config = dict(
    d_model=192,
    parallel_block=False,
    init='uniform',
    init_std_qkv=0.0376,
    init_std_down=0.0,
    optimizer='adamw',
    lr=0.00233,
    beta2=0.99,
)
Each number is 128 + 24 x the weight over its row's rms, rounded and kept within 0 to 255. Layers, rows and columns count from 0. The size above them is the row's rms in percent of the matrix's.

# layer 2 MLP down (transposed), 640x192, rms 0.0607, rows 33-68, columns 0-95
size [110  95  98  92  94  90 102  92  96  94  95  89 109 102 102  89  94 102  97 103 107 117 109  87  88 112  95  87 105  96  92 102  98 105  98 107]
[[145 120 125 168 122 172 132 114 115 104 139  96 144 159 171  86 112 127  89 124 167 191 151 135  97 126 142 117 123 127 128 138 134 102 142 122 110 124 108 145 112 152 142 132 112 113 120 107  77 120 123 117 114 172  93 129 125 129  84  79 125  97 121 131 170 123 115 116 132  88 116  80 121 118 143 130 126  93 113 155 124 114 115 148  69  92 109  99 144 122 136 159 125 119 143  97]
 [148 157 129 157 126 151 114 124 150 113 107  87 155 141 133 131 131 101 111 121 115 109 162 132 126 159 112  87 138 126 114 150 120 111 127 149 151  64  91 108 120 147 108 114 122 160  85 103 143 126 119 145  90 127  73 114 143  98 122 105 165 118 136 173 136 109  95 121 176 119 128 122 144 127 141 132 117 143 105 110 139 127 139 164 102  89 122 128 103 102  93 143 141 136 133 179]
 [ 99 144 117 136 148 111 146 109 144 151 137 101 126 137 118 148 113 105  89 112 105 113  80 120 116 138 111 139 175  94  99  89 141 105 143 146 150 129 107 139 138 114 142 144 122 142 131 119 127 128 161 100 141 116 112 120 206 127  69 131  98 121 104 164 111 171 145 152 129 137 117 157 169 133 125 100 139 122 142 132 119 146  75 128 117 138 124 132 120 155 167 100 160 128 119 113]
 [162 107 146 149 120 135 175 156 118 118 139 102 138 128  97 133 147 115 159 137 178 148 109 102 136 109  73 119  89 123 125 138 159 107 121  88 165 116 136 135 117 107 140 137 109 142 104 105  81 174 123 115 102 125 148 104 126 169 100 141 119 156 129 109  84 139 113 106 147 112 121 131 105 114 148 141 113 105 135 209  97 134 146  92 135 129 105 152 161 136 103  92 151 124 125 130]
 [ 98 104  99  75 111 140 156  95 107 150  93 124 145 124 106 116 160 127 151 122 147 130 123 132  67 158 153 112 145 117 132 108 132  85 155 153 192 125 113  91 126 105 159 179 155 151 120 146 149 133 132 118 155 111 133  80 121 107 115 125 110  62  95 141 132 135 163 147 137 125 143 119 125 149 145 111 143  93 167 149  85 144 138 168 138 113 148 132  91 157 132  97 135 101 125 141]
 [163 159 148 139 106 168 106 117 103 137 109 118 182 162 142 129 115 148 179 121 106 131 145 149 105 141 180 103 141 143 117 128 135  98 168 110 156 131 103 142 179 162 112 132 117 186 132 161 143 170 101 119 129 140 140  86 122 104 123  80 117 111 144 112  95 171 109 127 145 167 141 142 107  89 144 133  97  91 137 100 179 128 135 120 160 145 137 161 134 146 141 139  98 118 145 117]
 [139 141 103 117 112 114 133 119 134 137  82 177 141  92 146 154 129 150 115 138 145 160 167 164 139 108 128 147 142 131 144 156 141 153 198 207 135 139 126 139 140 105 159 136 154 193 130 159  97 116 113 115  91 154 124 113 139 132 156 152 127 138 144 155 124 139 129 151 152 168 107 145 106 150 105 137 160 106  97  92 115  85  98 135 111 159 124  83 150 129 133 128 135 120 144 137]
 [131  96 112  99 135 127 116 106 124 143 146 161 102 190 139 152  99 120 131 116 149 135 123 153 140 115 120 153 120 108 130 115 141  95 132 129 132 113 140 124  87 137 140  86 123 116  85 157  97 167 136 135 127 150 109  89 137 122 118 125 131 141 146 107 144  81 124 161 148 102 123 117 129 122 118 161  79 155 124 198 114 124 101 122 123 147 127 156 124 119 104 144 151 175 132 140]
 [146  80 123 137  99 102 146 102  65 138 100  75 128 183 143 157 153 127 153 132 183 143 137 111 113 157 134 137  99 117 131  93 147 113 106 140 147 135 126 105 166 135 127 147  82 102 117  93 136 121 116 106 123 145  90 116  53 134 146  93 109 124 124 156 108  96 123 143 130 111 137 167 118 122 115 117 145 120 114 151 121 112 155 116 126 115 157 124 152 147 149 100  88 122  93 104]
 [118 176 134 110 122 126 166 138 171 107 125 169 152  96 126 133 118 115 104 112 123  82 173 120 165  99 114 118 121 120 103 114 117  92 135 103 101 136 130 112 138 149 141 129 107  87 142 131  80 149 116 127 146 172 101  65 100 112 135 137  98 123  97 153 143 159 157 106 116 119 107 121 163 112 106  98 141 117 135 143 148  89 105 121 165  84 150 174 125 128 154 138 145 120 136 133]
 [152 154 135 119 135 167 163 110 140 148 122 121 163 138 144 117 142 143 112  96 132 119 165 162 138  85 136 100 128 108 139 163 153 109 149  61 182  89 125 115 140 152 124 144 174 129 141 133 131 163 102  81 114 137 121 124 117 138  99  94 113 113 139 145 145 122 106 120 143 118 138 141 121 111 113 146 109 146 131 143 117 118  76  81 104 141 133 146 151 159 159 108  95 113 103 101]
 [147 110 150 146 182 125 180  71 153 133 132  83 134 135  98 127 147  95 125 110 131  90 143 127 103 147 134 136 197 115 108 129 118 103 148 137  98 105 156 122 112 103  98 129  96 142 140 126 141 114 166 156 131 135 133 126 127 101 138  88 137 143 113 154  94 132 103 112 177 131 143 164 116 139 123 105  47 153 124 121 139 109 172 130 149 128 133 149 141 107 129 141 110 168 138 106]
 [143 148 116 113 148 105 117 151 138 160 118 148  99 118 115 105 104 140 159 160 133 161 123 115 107 127 128 153 127 144 134 149 156 139  95 145 115 125 152 132 108 132 163  96 121 148 142 104 169 130 158 142 147 152 109 187 166 183 106  82 123 147 110 146  96 100 140 116 133 110 139 114 102 151 102  91 149  85 188 126 131 130 154 116 112 160  89 139 182 142 136 146 103 119 121 141]
 [124 136 130 113 124 139 135 124 106 149 127  96 111 148 131 175 173 124  75 148 133 103 120 116 152 139 131 112 130 115 123 143 125  88 109 123 163 147 180 121 143  97 107 120  95 118 136 154 102 144 127 116 107 133 104  96 128 134 107  96 162 121 142 159 114 133 165 158 147 148 128 152 127 142 162 118 125 118 130 120 108 129 105 143 154 127 120  90 155 106 139 112 106  93 108 127]
 [ 93 145 144 130 127 138 157 145 132 132 123 140 109 187  73  96 174 127 101 119 183 166 157 119 128 147 115 139 131 104  98 124 120 154  86 106 149  83  78 134 133 179 123 145 172  72 158 137 114 100 109  96 145 160 140 128 121 109 135 124 135  93 159 131 126 173 109 114 145 110 122 169 146 159 115 144 149 132 132 137 131 114  97  94 153 119  84 113  98 145  96 137 120 151 108 140]
 [142 109  99 152 109 111 113 111 116 136 117 102 112 171 125 170 167 198 149 122 142 165 121 151 119 131  59  80 143 150 142 142 136 133 106 105 124 133 126 128 123 116 102 133 142 139 177 118 165 175 110 128 117  84  73  79 117 142 115 122 132 122 164 109 148 111 116 128 151 100 112 126 132 162  86  97 133 129 138 136 128 157 163 148 162 151 122  90 108 192 137 103 140 119 110 120]
 [123 117 148 123 101 145 167 133 150 165 118 121 147 121 149 150 139 120 147 145 121 117 154 113  68 117 183  95 142 124 162 137 142 148  99 125 192 153 120 107 101 129 111 122 128  97 129 130 101 119  63 136 119 161 132 155 133 119 135  74 103 129 150 105 104 123 149 131 158  63 140 122 127 175 124 119 106 137 119 105 102  93  88 127 132 136  95 105 140 126  92 119 116 157 126 121]
 [121  99 127 125 130 137 138 127 116 108  89  93  90 120  96 183 100 134 158 100 102 147 116 118 111 114 155 116 137 118  69 118 154 138 107 139 124  90 124  79 147 128 111 176 158 169  75 112 112  93 149 100 140 114 118  85 152 124  91 148 138 153 157 151 119 111 144 142  90 134 143 158 120 184 111 108 125 155 116 141 131 159 120 152 126 158 133 136 103 116 118 130 111  85 185 137]
 [120 129 135  80 155  84 112 136 177 134 147 126  96 160 154 136  96 103  90 103 120 154 181 111 148 137 144 104 100 124 144 145 123 142  97  73 106 174 135 156 132 139 133 140 154  65 136 139 141 127 154 150 142 139 137  94 133 108 151 120 144 152 141 147 139 119 138 103 119 126 158 112 153 111 116 158 118 101 107  99 160 158  95 151 144 109 150 121  88 115 115 125 146 108 132 104]
 [146 137  64 139 105 150 134 118 161 105 119 144 160 124 126 119 117 166 130 138 132  70  65 100 126 111 122 112 143 122 117 111 125 164  78 107 103 108 152 154 134 109 149 140 121 136 122 135 157 125 126 106 165  95 124 128 113 137 171 164 120  96 129 140 149 131 140 146 113 155 143 144 117 135 100 126 135 101 171  95 175 126 138 127 138 134 106  99 134 161 168 138 137  93 122 129]
 [128 125 129 138 143 168 130 138 114 128 117 111 121 146 148 129 156 126 138  99  91 121 120 116 145 128 123  49 113 127 123 129 143 147 128 125 112 109 148 148  92 123 102 148 118 144 131 152 121 130  87  92 136  80 104  72  87 151 138 136 160 135 115 139 154 134  89 137 147 139 173 137 135 126 119 150 130 173 159 114 143 135 121 149 178 108 104 133 113 148 106 104 105 112 142 137]
 [133 162 165  93 104  89 143 128 113 146 135 125 126 123 159 154 138 112 122 125 116  66 148 112 145 119 130  92 144 189 139 140 102 124 129 155 158 177 137 108 129 112 166 113 103 117 149 164  93 112 110 137 115 132 116  77 160 191 140 104  80 145 118 122 112 132 185 161 130 129 171 129 107 116 137 105  63 112 114 116 149  66 101 141 131 132 111  97 112 139  91 131 129  86 125 138]
 [143 117 134 156 149 137 130 106 126 153 110 100 111 103 140 142  82  91 114 111 139 127  91 144 140 116 127 135 156 152 156 108  87 107 165 109 132 115 155 160 126 102 111 151 151 136  99 153  82 101 100 115 120 145  86 143 120 127 167 107 106 115 115 162 153 116 128 155 129 105 126 125 143 157  70 169 104 160 102 149 115 111  87 118 116  91  99 128 139 113 109 133 151 148 105  94]
 [122 136 132 144 126 121 138 124 142 123  81  45 101 135 126 165 117 105 154 106 128 133 112 108 113 105 137 105 120  82 148 133 155 123 148 102 124 151 124 122 120 104 141 112 138 134 125 143 121 156 149 138 135  83 132  81 147 116 127 124 135 162 104 113 115 135 116 123 184 118 152 141 118 141 146  97 173 108 168 148 158 118 159 122 136  95 125 121 172 100  98 150 138 124 172 176]
 [156 122 124 122 145  65 136  91 123 129 108 159 121 135 180 114 148 143  90  81 117 108 145 138  99 170 148 149 120  94 154 153 160 108 119  86 118 193 115 117 155 116 147 162 154 111 126 109  97  98 100 144 137 169 134 127 150 110 117 127 135 115  85 138  95 131 122 125 140  98 123 137 119 109 112 103 109 172 142 121 110 106 146 114 147 122 128 142 144 110  93 132  88 152 141 139]
 [110 133 139 151 143 130 162 148 137 150 121 114 130 113  98 144 119 166 124 166 150 111 128 159 148 122 145 110 136 154 115 138 135 192 140 127 160  32  88 135  64 108 107 106 147 159 143 142 122 114 172  92 107 154 146  91 103 132 156 133 145 118 151 116 114 166 145 155 127 106 165 136 105 111 100 107 107 125 167 126 143 104 159 145  92 166  94  89 124 128 163 129 112 151 161 140]
 [111 162 108 158 132 133 153 159 126 101 102 142 102 100 110 123 100 151 115 153 161 139  58 105 128 124 145 117 126 165  96 133 125 174 131 176 170 155 128  78 104  89 132 157 125 201 139  88 147  96 137 137 134 144 154 170 142 123 115  79 107 131  98 134 121 133 106 132 101 138 121 123 136 139  71 129 125 150 150  61 150 116 121 153  99  83 114 107 141  99 127 134 141 118 160 114]
 [100  97 121 134 154 148 102 106 115 121 148 132 120 124 154 108  95 126 103  83 192  63 131 141 139  97 113  95 178 134 144 158 157 136 166 111 134 162 156 151 129  97  91 134 123 129 104 140 130 101  73 104  78 183 158 168 144 146 150 152 158 148 117 124 168 167 154  94 136  92 112 160 141 123 115 139  86 109 149 126 111 103 115 144 117  94 135 123 121 142  98 154  93 108 135 155]
 [115 133  79 117 135 115 114 130  95  82 129 115  96  95 135 111 118 118 118 145 119 159 142  84 151 158 101 126  98 112 125 142 142 177  90 156 129  79 135 165 125 128 180 103 112 137 100 121 128 107 168 131 121 131 114  89  90 158 130 139 132 108 139 150 156  98 122 136 148 134 144 139 102 120 131  85 131  88 108 129 135 138 176 123 100 132  99  80 148 149 112 110  99 117 134 134]
 [137 139 111 122 125 159 141 108 129 143 132 140 118 175 134 160 149 116 128  86 128 101  84 106 130 115 151  93 129 100 131  84 109 113  90 143  90 128 134 126 131 137  95  85 119 120 131 161 152 100 130 146 160 124 120 157 117  99 171  80 121 105 140 133 109 113 155 144 190 124 126 152  98 132 116 175 126 125 212 131 133 133  79 146 132 133 125 147 158 101 119 151 123 131  87 154]
 [169 108 159 162 103 174 136 139 127 114 120 128 116 131 128 159 143  94 143 139  91 128 128 124 130 154 155 147 130 114 115 124 127 122  93  89  83 133  96 127 159  74 111 124 129  73 116 180 121 140  87 101 178 176 110 145 117  95 102 154 106 130 167 116 145 149 127 116 139 111 103 152 131 150 113 120 139 135 159 110 144 115 148 118 100 107 135 167 132  96 126 114 161 138 117 132]
 [112 115 100 141 126 147 110 132 144  99 128 166 146 119 125 147  77 123 130 114 155 132 112 125 135 109 114 121 110 123 121 102  76  91 174  95 104 165 129 134 121 124 125 165 140 126 138 144 163 119 161 140 151 144 141 131 138 184 108 140  92 143  85 155 121 131 128 131 150 117 130 127  96 124 131 199 105 141 105 118 162 136  96 145 144  88 129  99 121 108 124 170 145 107 119 155]
 [120 139 123 121 133 141 157 153 114  95 111  97 187 143 134 154 147  99 154 164 156 148  98 112 152 112  80 120 124  90 113 141 125  67 117 104 144 109 113 150 108 135 140 116 131  60 133 104  87 146 175 132 164 183  88 105 149 110 120 152 119 123 127 143 152 105 110 118 141 103 117 166 151 124 145 111 102 112 102 183 116 125  90  83 101  99 156 105 110 135 145 153 139 164 128 148]
 [144 129 106 150  88 148 160  99 121 125 111 112 141 124 122 138 122  91 126 130 192 117 112 157 119 123 102 150 147 127 134 170 132 127 196 130 132 109 120 142 144 123 140 129  76 146 120 117 101 157 130 177  88 133 116 131 104 130 148 100 177 176 133 157 131 113 129 130 131 139 119 127 124 101 148 127 139 160 116 148 154 121 139  66 128  78 126  93 133  99 106 118 122 122 109 101]
 [109 137  98 129 124 155 140 146 145 140 164 160 157 149  95 107 136 115 103 152 101 148 126 154 167 117 145 141 107 112 121 139 150 154 128 117  90  88 158 106 104 107 127 112 152 121 168 136 119 131 130 121 122 145 135 121 128 138 147 113 108 107 126 146 100 122 137 157 114 106 128 127  90 139 138 191 123 144 147 141 152 102  74 133 107 156 111 140 134 139 131 116 111 138 125 156]
 [157 129 111 150 139 140 196 130 100 143 132 180  96 114 121 154 152 109 107 123 114 110 163 154 149 129 128 143 129  62 121  76 154 101 132 154 164 151 101 125 108 149 138 137  98  73 131 177 150 177 152 134 157 153 118 167 144 108  85 109 152 116 162 114 121 132 146 102 114 153  97 156 119 177  92  81 125 154 132 121 118  87 123 117 106 129 137 113 163 133 132 147 130 126 109 115]]
# layer 2 MLP up, 640x192, rms 0.077, rows 34-69, columns 0-95
size [ 98  95  97  96  94 103  93 103  92  94  96 115 102  97  86  98  91  90 103 112 113 110  89  91 109 100  97 107 104  96 102  99 101  97 110  95]
[[113 109 149 138  91 116 111 135 180  94 107 163 108 126 138 146 141  97 136 134 106 166 196 116 121 118 116 135 147 143 137 156 144 148  90 148 120 115 155 131 136  90 108 115 134 114 111 108  92 121 130 128 110 114 146 119 149  83 113  87 149 181 152  98  73 143 128 129 120 137 159 147 113 148 175 145 118 155 110 165 162 139 168 131 129 127 101 155 117 117 112 113  92 116  97 113]
 [121 138 116 153  86 129 148 154 102 100 135 131 144 162 144 144 123 126 186 177 131 128 127 101  96 137 175 162  93 137 126 124 147 130 113 104 120 116 168  96 105 129 147 138 116 152 134 128 111 119 119 102 128  83 126 136 121 133 153 117 162 145 124 111 136  87 141 142 136 129 120 135 153 125 117 126 105 148 124 123 127 116 133 134 150 140 146 133 163 125 107 131 117 104  89 130]
 [123 152 115 141 135 137 116 139 157 176 119 118 131 124 125 150 149 120 140 141 100 102 150 123 160 148 124 143 137 181 139 148 103 130 117 140 101 131 129 132 122 127 121 142 149 123 112  99 142 104  80 113 123 109 115 140 129 140 144 146 125 167 128 117 181 134 100 105 119 158  93  86 119 166 145 129 106 121 118 132 145 127 136 150 140 114 146 117 113 104 140 154 164 132  89 102]
 [101 121 134 122 169 130 116 154 140 108 126 124 152 136 162 131 119 154 130 135 181 134  97  85 131 100 132 133 179  95  83 121 116 131 115 122 153 112 123 190 128 140 108 143 117 170 119 150 109 121 128 154 147  72  96 197  98 136 132  92 114 152 103 124 158 106 113 148 123 117 155 105  94 120 138 142 118  92 123 152 147  82 157 126 178 122 125 148 141 162 137 120 149 106 142 146]
 [ 91 149  57 125 180 105 134 139 103 116 134 142  74  73 106 171 112 129 159 126 124 105 147 117 153 102 129 156 155 133 137 144  88 121 160 127  83 116 111 121 144 135 178 142 103 152 109 127 123 115 118 147 121 109 130 171 133  99 125 150 112 114 152 112 109 121 127 148 118 107 127  99 115 165 142 106 159 167 115 134 117 175 149 145 106 105 168 167 159  94 125 129 115 126 142 145]
 [155 152 130 132 128 101 137 177 146 119 166 147  90 141 141  82 116  90 169 121 113 117 155 106  96 149 106 154  84 148 138 166 113 101 111 156 117 119 102  96 136 120 103 129 130 144 136  92 121 126 146 137 118 166 130 107 125 120 108 134 175 141 131 109 129 106 103  87 100  93 106 171 133 128  98  80 136 166 115 110 126 120 107 186 164 139 141 105  94 127 118 138  85 121  98 112]
 [175 128 138 151 118 113  71 144 138 146 132 140 146 110 110  92 121 136 187  81 160 120 143 148 154  83 127 128 152 132 124  97 115 130 104 122 107  76 139 136 136 113 125 148 143 114 145 141 107 139 136 109 137 156  61 130 127 114 110  90 156 133 124 114 133 117 109 146 122 152 117  74 151 121 133 106 142 122 122 148 176 124 148 153 166 150 101 104 118  73  79 115 145  99 123 153]
 [117 116 124 136 169 128 146  86 168 152 107 144 170 193 132 137  82 103 138 146 154 131 140 125 152 109 162 120 130 183 181 173  96 145  96 146  99 126 130 132 104 140 117 126 105 129 152 141 122  87 122 134 116  89 121 110 122 100 147 123 152 127 108 132 151 106 105 107 136 127  97 148 131 108  92 161  95 148 135 115 152 157 163 168  88 110 106 113 148 147 194 151 159 128 131 117]
 [125 117 126 162 144 150 157 171 138 137 173 117 128 110 114 111 112 137 156 120 190 140 125 142 130 134 128 128 127 154 163 158 107 139  93 154 138 101 172 165 123 115 156 100 139 175 160 152 124 135 127 136 105  98 125 164 102 120 159 126 108 160 138  99 125 110  93 154 111 143 163 158 131 117 154 118 106 144 128 134 117 124 144  90 131  99 135  39 104 100 145 162 111  89  99 113]
 [154 137 139 164 143 158 109 142 128 110 138 143 110  64  90 117  90 124 115  68 112 126  82 112 126 139 149 127 123 159 117 128  97 129 122 135 146  98 119 122 151 107 199 116 144 168 184 138 101  93 140  96 180  94 110 134 145 143 140 112 157 124  94 129 135 127  68 157 100 104 128 110 124 154 133 126 144 101 120 126 155 103 141 160 143 136 111  95  93  61 152 120 125 125 182 157]
 [135 133  99 147 110 166 132 140 129 128 122 112 101 188  97 124 115 137 137 112 123 144 183  99 135  90 115  88 168 137 123 121 151 108 112 150 134 183 150 119 143 159 133 114 168 118 130 148  91  68 115 109 113 102 132 138 160 135 189 131 129 191 157 150 182 154  83 102 122 118 148 108 129 147 153  95 130  87 105 144 129 130 134 123 162 162 131 101 132 131  94 136 115 123 127 119]
 [124 117 132 139 174 100 132 143 119 127 138 159  79  90 100 143 159 165 136 123 127 126 131 131 143 132  86 135 129 104 115  88 158 135 111 155 125 146 125 125 146 124 120  64 140 150 115 103 119 116 154 144 117 137  98 131 150 143 148 131 128 147 190 146  94 102 110 153 106 157 165 142  82 119  99 118 148 139 114 146 152 163 171 102 126 127 105 142 146 118 153 165 128  92 139  85]
 [121 138 114 124  89 106 128 164 138 131 106  96 173 126 131  83  95 103 164 120 120 161 128 118  98 120 117 111 143 108  90 145 111 134 152 168 120  76 188  84 128  85 143  90 158 143 126 121 138 146 144 163 119 153 140 147 108 136 132 105 149 128 125 114 136 120 151 121 144 127 131 156 146 108  98 166 138 174  93 152 103 146 118 129 128  94 141 171 123 144 149 121 127 116  98 148]
 [151 148 130 146 132 107  74 137 101 117 161 143 148 147 204 158 118 128 146 146 149 105  96  72  94 119 130 160 167 132 117  87 150  98 118 128 144 123 112  80 100 111 130 156 162 148 151 100  88 116 170 132  89 107 138 123 126 163 126 120 118 137 117 150 132  75 149 143  61 168 118 100 140 103 110 118 133 153 125 141  91 148 124 181 182 110 128 139 131 112 103 143 143 123  91 123]
 [140 117 164 121 137 138 129 107 121  92 140 102 164 103 160  96  80 102 116 208 142 122 141  98 136 122 156 201 128 144 115 173 119 107 135 124 126 126 128 112  97 136 166 127 147 113 152 150 134  87 128 141 117 118 145 186 142 133 172 168 154 118 108 143 117 150  99 119 119 129 152 121 127  67 153 138 136 125 112  99 116 115 103 118 118 122 145 155 150 123  81 170 101 113 122 117]
 [161 138 138 128 104 100 133 134 133 102 144 174 113 163 166 138 126 143 160  78 173 133  87 150 154 107 129 166 129 133 107 130 113 101 122 113 164 108 109 141 146 142 178 145 115  95 114 113  91  91 124 125 135 119 118 110 104 159 152 157 107 126  93 142 143 141 111 178 134 144 136 116 138  71 117 119 115 104 127 118 112 161 166 109 146  92 135 109 149  73 186 132  85 118 118  96]
 [154 116 124  83 117 113 150 105 124 163 158 124 125 129 180 127 146 146 134 131 168 101 109  87 152 141 126 118 117 132 139 177 137 125 152 143 146 108 164 112 119 150  75  93 103 103 148 124 132 128  83 137 139  90 105 146  87 119 145  79 124 101 149 142 126 102 141 147  99 124 128 129  92  97 130 150 138 111  90 142 104  75 137 105 111 100  87 155 144 121 129 127  98 121 117 117]
 [150 178 106 143 145 160 152 146 122  98 123 122 147 132 108 143 123 101 130 154 141 127  91 145 136  70 127 139 128 118 105 145 122 147 122 134 129  66 151 109 153 151 152 129 111 114 146 134 121 109 140  98  96  89 105 141 128 122 112  91 116 130 188 102 115 125 156 130 118 122 122 129 123 178 117  91 108 114 120 130 122  96 113 134 103 133 146 129 152 111 146  89  98  89  75 122]
 [132 152 176 116 125 134 129  85 172 144 126 111 163 134 130 103 106 132 137 175 144 149 119 168 106 167 113 161 117 110 115 164 127 114 147 162 133  94  86  96  89 119 129 136 124 134 105 152 142 135  66 141 135 159 114 118 179 112 143 102 118 177 110 120 154  98 112 116  83 101 122 107 112 119 109  92  80 150  99 152 115 137 148 132 112 109 128 195 109  92 102 106 121 109 107  98]
 [129 138 108  75 146 173 114 141 163 179 134 166 127 124 142 122 165 155 124 106 119 171 107 136 125 121 137 103 163 114 133 112 142 142  70 154 134 133 139 101  95  64  98  75 115  71 105 141 102 124 161  98 123 100 118 157 122  94 130 132  95 157 123 114 129 127  94 134  89 135 100 107  77 140 127 143 122 128  98 120 139 141 168 119  94 128 139 101  70 110 187 151 133  88 154  73]
 [133 128 131 119 129 156  73 120 121  76  90 138 113 112 101 132 142 116 119 133 117 174 140 131 166 125 155 151 175 152 111 165 104 106 136 167 132 127 171 137 134 105  91  97 108 158 167 115 109 119 137 145 128 111 131 127  97 122 152 120 145 181 147 107 116 135 121 115 127 155 181 156 162 137 161 131 132 165 105 140 109 122 133 160 115 144 167 144  98 100  94 125 149  75 119  71]
 [101 135 118 114 174  88 140 132 131 122 165 158 186 111 159  94 122 144 124 130 136 103 152 151 133  93 104 126 102 174 100 126 132 118 141 154 139 176 104 113 112 108 154 118 130 109 134 108 104 113 161 161 106 144 167 116 105 102 159 146 181 123 115 138 169 120 105 103 100 177 134 135  92 135 130 154 159  84 107 104 170 123 136 161 140 147 108 140 178 141 129 110 146 103 141 134]
 [145 155 165 127 212 116 121 114 147  79 130 116  88  75 147 102 132 136 133  90 130 127 140  96 164 111 122 123 105 190 118 136 113 131 128 108  84 138 150 141  79 120 152  99 130 120 114 143 129 130 162 194 126 108 139 149 130 155 141 127 153 161 139 130 143 135 110 145 128 151 138 124 104 139 117 126 137 146 133 100 146 166 115 130 159 113 131  90 111 155 121 146 140 109 126 144]
 [154 109 119 164 114 124  87 168 160 162 115 109 172 136  84 129 124 102 110 154 131 149 175 116 123  96 157 100 146 136 120 138  97 109 117 122 135 100  88  99 137 143 129 134 125 127 143 135 113 125 105  71  98 126 163 118 148 126 105 151 158 121 151 134 161 139 127  67 134  88 182 119 125 140 134 164 126 119 118 146 111 115 105 108 119 114 143  97 155 126  83  85 126  98  98  96]
 [113 111 156 122 107 115 132 103 154 145 149 146 105 165 127 106  78 144 121 132 147 141 129 117 166 158 117 112 146 163 148 125 117 125 110 165 165 184 115 131 161  95 171 114  99 157 142 121 121  79 129 137 100 114 146 154 130 169 150 162 105 131 164 161 159 131 117 127 122 163 128 166  91 117 144 128 132 126 107 150  71  98 109 115 120 140 102 151 112 137 124 118 131 127 130 126]
 [113 131 101 113 155 165 145 161 168 171 117 128 123 103 117 152 125 131 161 121 178 162 133 137 119 111 141 124 131 116  92 108 153 117 116 125 129 156 162 125 126 102 139 137 134 128 121 151  76 101 131 104 122 115 109 128 107 137 141  78  98 117 131 104 111  93 146 119 155 184 115  74 109 106 123 150 150 107 132 110 123 108 177 101 129 141 137 132 149 130  93 128 111 111 130 117]
 [104 133 152 103 112 131 158 128 155 130 147 143 113 123 142 128 138 100  84 123 121 156 122 180  86 120 151 139 134 150 136 140 141  91 151 127 152 152  80 171 184  72 164 143 118 106 132 129 119 131 166 119  71  98 138  92 141 140 134 137  81 140 150 123 140 125 115 162 147 123 167 124 134 162 127 113 146 140 115 122 159 127 146 103 110 135 135 132 153 115 135  70 167 123 136 111]
 [127 121 129 155 107 108 116 142 109  78 127 129 110  95 128 128 151 158 121 163 106 146 153 104 119 153  89 134  99 132 132 110 163 114 130 124 148 134 134 151 144 112  94 115 110 129 184 169 111 143 119 151  83 127 109 158  95 185 142 134 174 143 128 114 137  93 116 129 144 144 158 116 146 186 132 130 163 110 120 148 112 134 129 151 127 144 118 138 192 107 180 130 118 108 124  79]
 [110 161 121 128 162 126 121 122  94  99 108 146 113 156 127  78 151 125 132 150 186 111  93 129  94 130 134 117 119 141 138 157  94 123  89 172 138 147 126 118 111 167 129  86 116 145 142 167 155 126 103 117 132 135 134 118 155 137 151 144 131 127 123 105 156 125  84 132 122 144 157  86 110 114 120  98  97 112 114 142 130 112  93 102 112 112 133  83 139 104 140 142 112 102  55 141]
 [145 145 137 143 129 150 159 136  96 110 120 171  98 135 139 125 135  62 153 165 119 163 137  91 167 112 106 208 143 119 130 121  77 114 102 133 122 136 125 131 132 118 113 131 133  80 120 113  83 118 194 133 115  92 135 119  92 159 102 112 139 132 104 115 141 117 111 141 172 110 142 131 130  99 110 171 117 102 116 143 113 152 110 130 114 117 117 117 115 129 106 167 143 110 112 107]
 [147 147 108  95 149  97 101 118 117 140  82 162 154 171 111 159 135 155 122 110 113  98 157 141 104  91 115 129 162 126 122 155 130 138 140 131 117 112 140 134 109 154 142 113 184 169 108 116 118 124  95 134  96 149 121 131 111 131 173  93 136  98 178 128 102 131  70 160 124 107 147 122 101 157 137 115 135 135 108 172  95 122 124 153 154 107 135 170  87  88 163 139 132 108 133  79]
 [142 173 100 112 120 145 117 154 149 175  95 160 135  70 113 151 131 141 150 115 138 129 155  97 133 120 123 108  92 150 111 131 121  96 111 119 134  84 115 132 143  89 113 145 141 144 139 121 112 113 129 129  87  57 106 143 111 112 109 159 113 137 166 109 120 157 138  94 130 111 108 100 135 139 138 158  96 164 126 149 111 106 127 126 166 128 152 133 109 126 148 125 156  88 115  90]
 [119 148 123 156 164 141 135 182 151 134 134 134 136 106  92 139 105 174 138 201 109  73 153  99 113 172 116 160 123 169 140 163 126 159 158 137 121 133  96 126 124  96 155 118 137 141 122 116 114 111 140 109 113 100 115  96 120 121 149 115 139 139 157 116 139 136 117 130 131 119 102 145  99 151 123  86 131 117 122 139 115 112 121 149 134 152 137 115 134 106 200  98 106 126 144 113]
 [107 117 118 114 111 103 114 133 127 175 126 165 123 117 134 132 138 126 128  99 135  62 158 119 119 125  88 149 106 144 180 135 140 122 121 153 161 133 115 115 130 127 128 146  72 123 105 124 123 118  76 135  74 105  75 112 127 143 164 101 119 133 133 155 134 128 138 114 105 130 135  96  95 119 125  75 129 157 110 120  96 129 121 139 104 135 120 144  90 146  88  64 128 106 120 112]
 [124 145 133  86 127 144  75 156 103 136 112 147 148 118 111 139  87 173 140 136 143 146 133  98  97 125 114 140 143 183 126 130 167 137 116 147 121  63 130 102 113 138  94  87 139 118 101 110 109  83 160 127 159 113 135  92 176 118 168 138 122 148 101 125 134 133 135 129 114 117 167 114 133  62 108 126 115 138 114 104 115 174 110 159 109 105 131 159 110 129 151 123 152 100 114  90]
 [ 93 138 118 101 110 158 104 112 155  95 104 144 165 104 130 160  93 129 180 107 135 120 158 150 120 131 113 129 123 132 134 173 139  95 136 127 141  84 143 156 139 128  98 113 137 125 118 109 120  83 144 137 125 139  91  97 110 155 141 178 121 134 141 122 182 173 130 105 184 135 146 140 127 173 117 143 121 105  88 131 116 140 136 142 116 122 120 142 116 115 103 127 175 125  56 153]]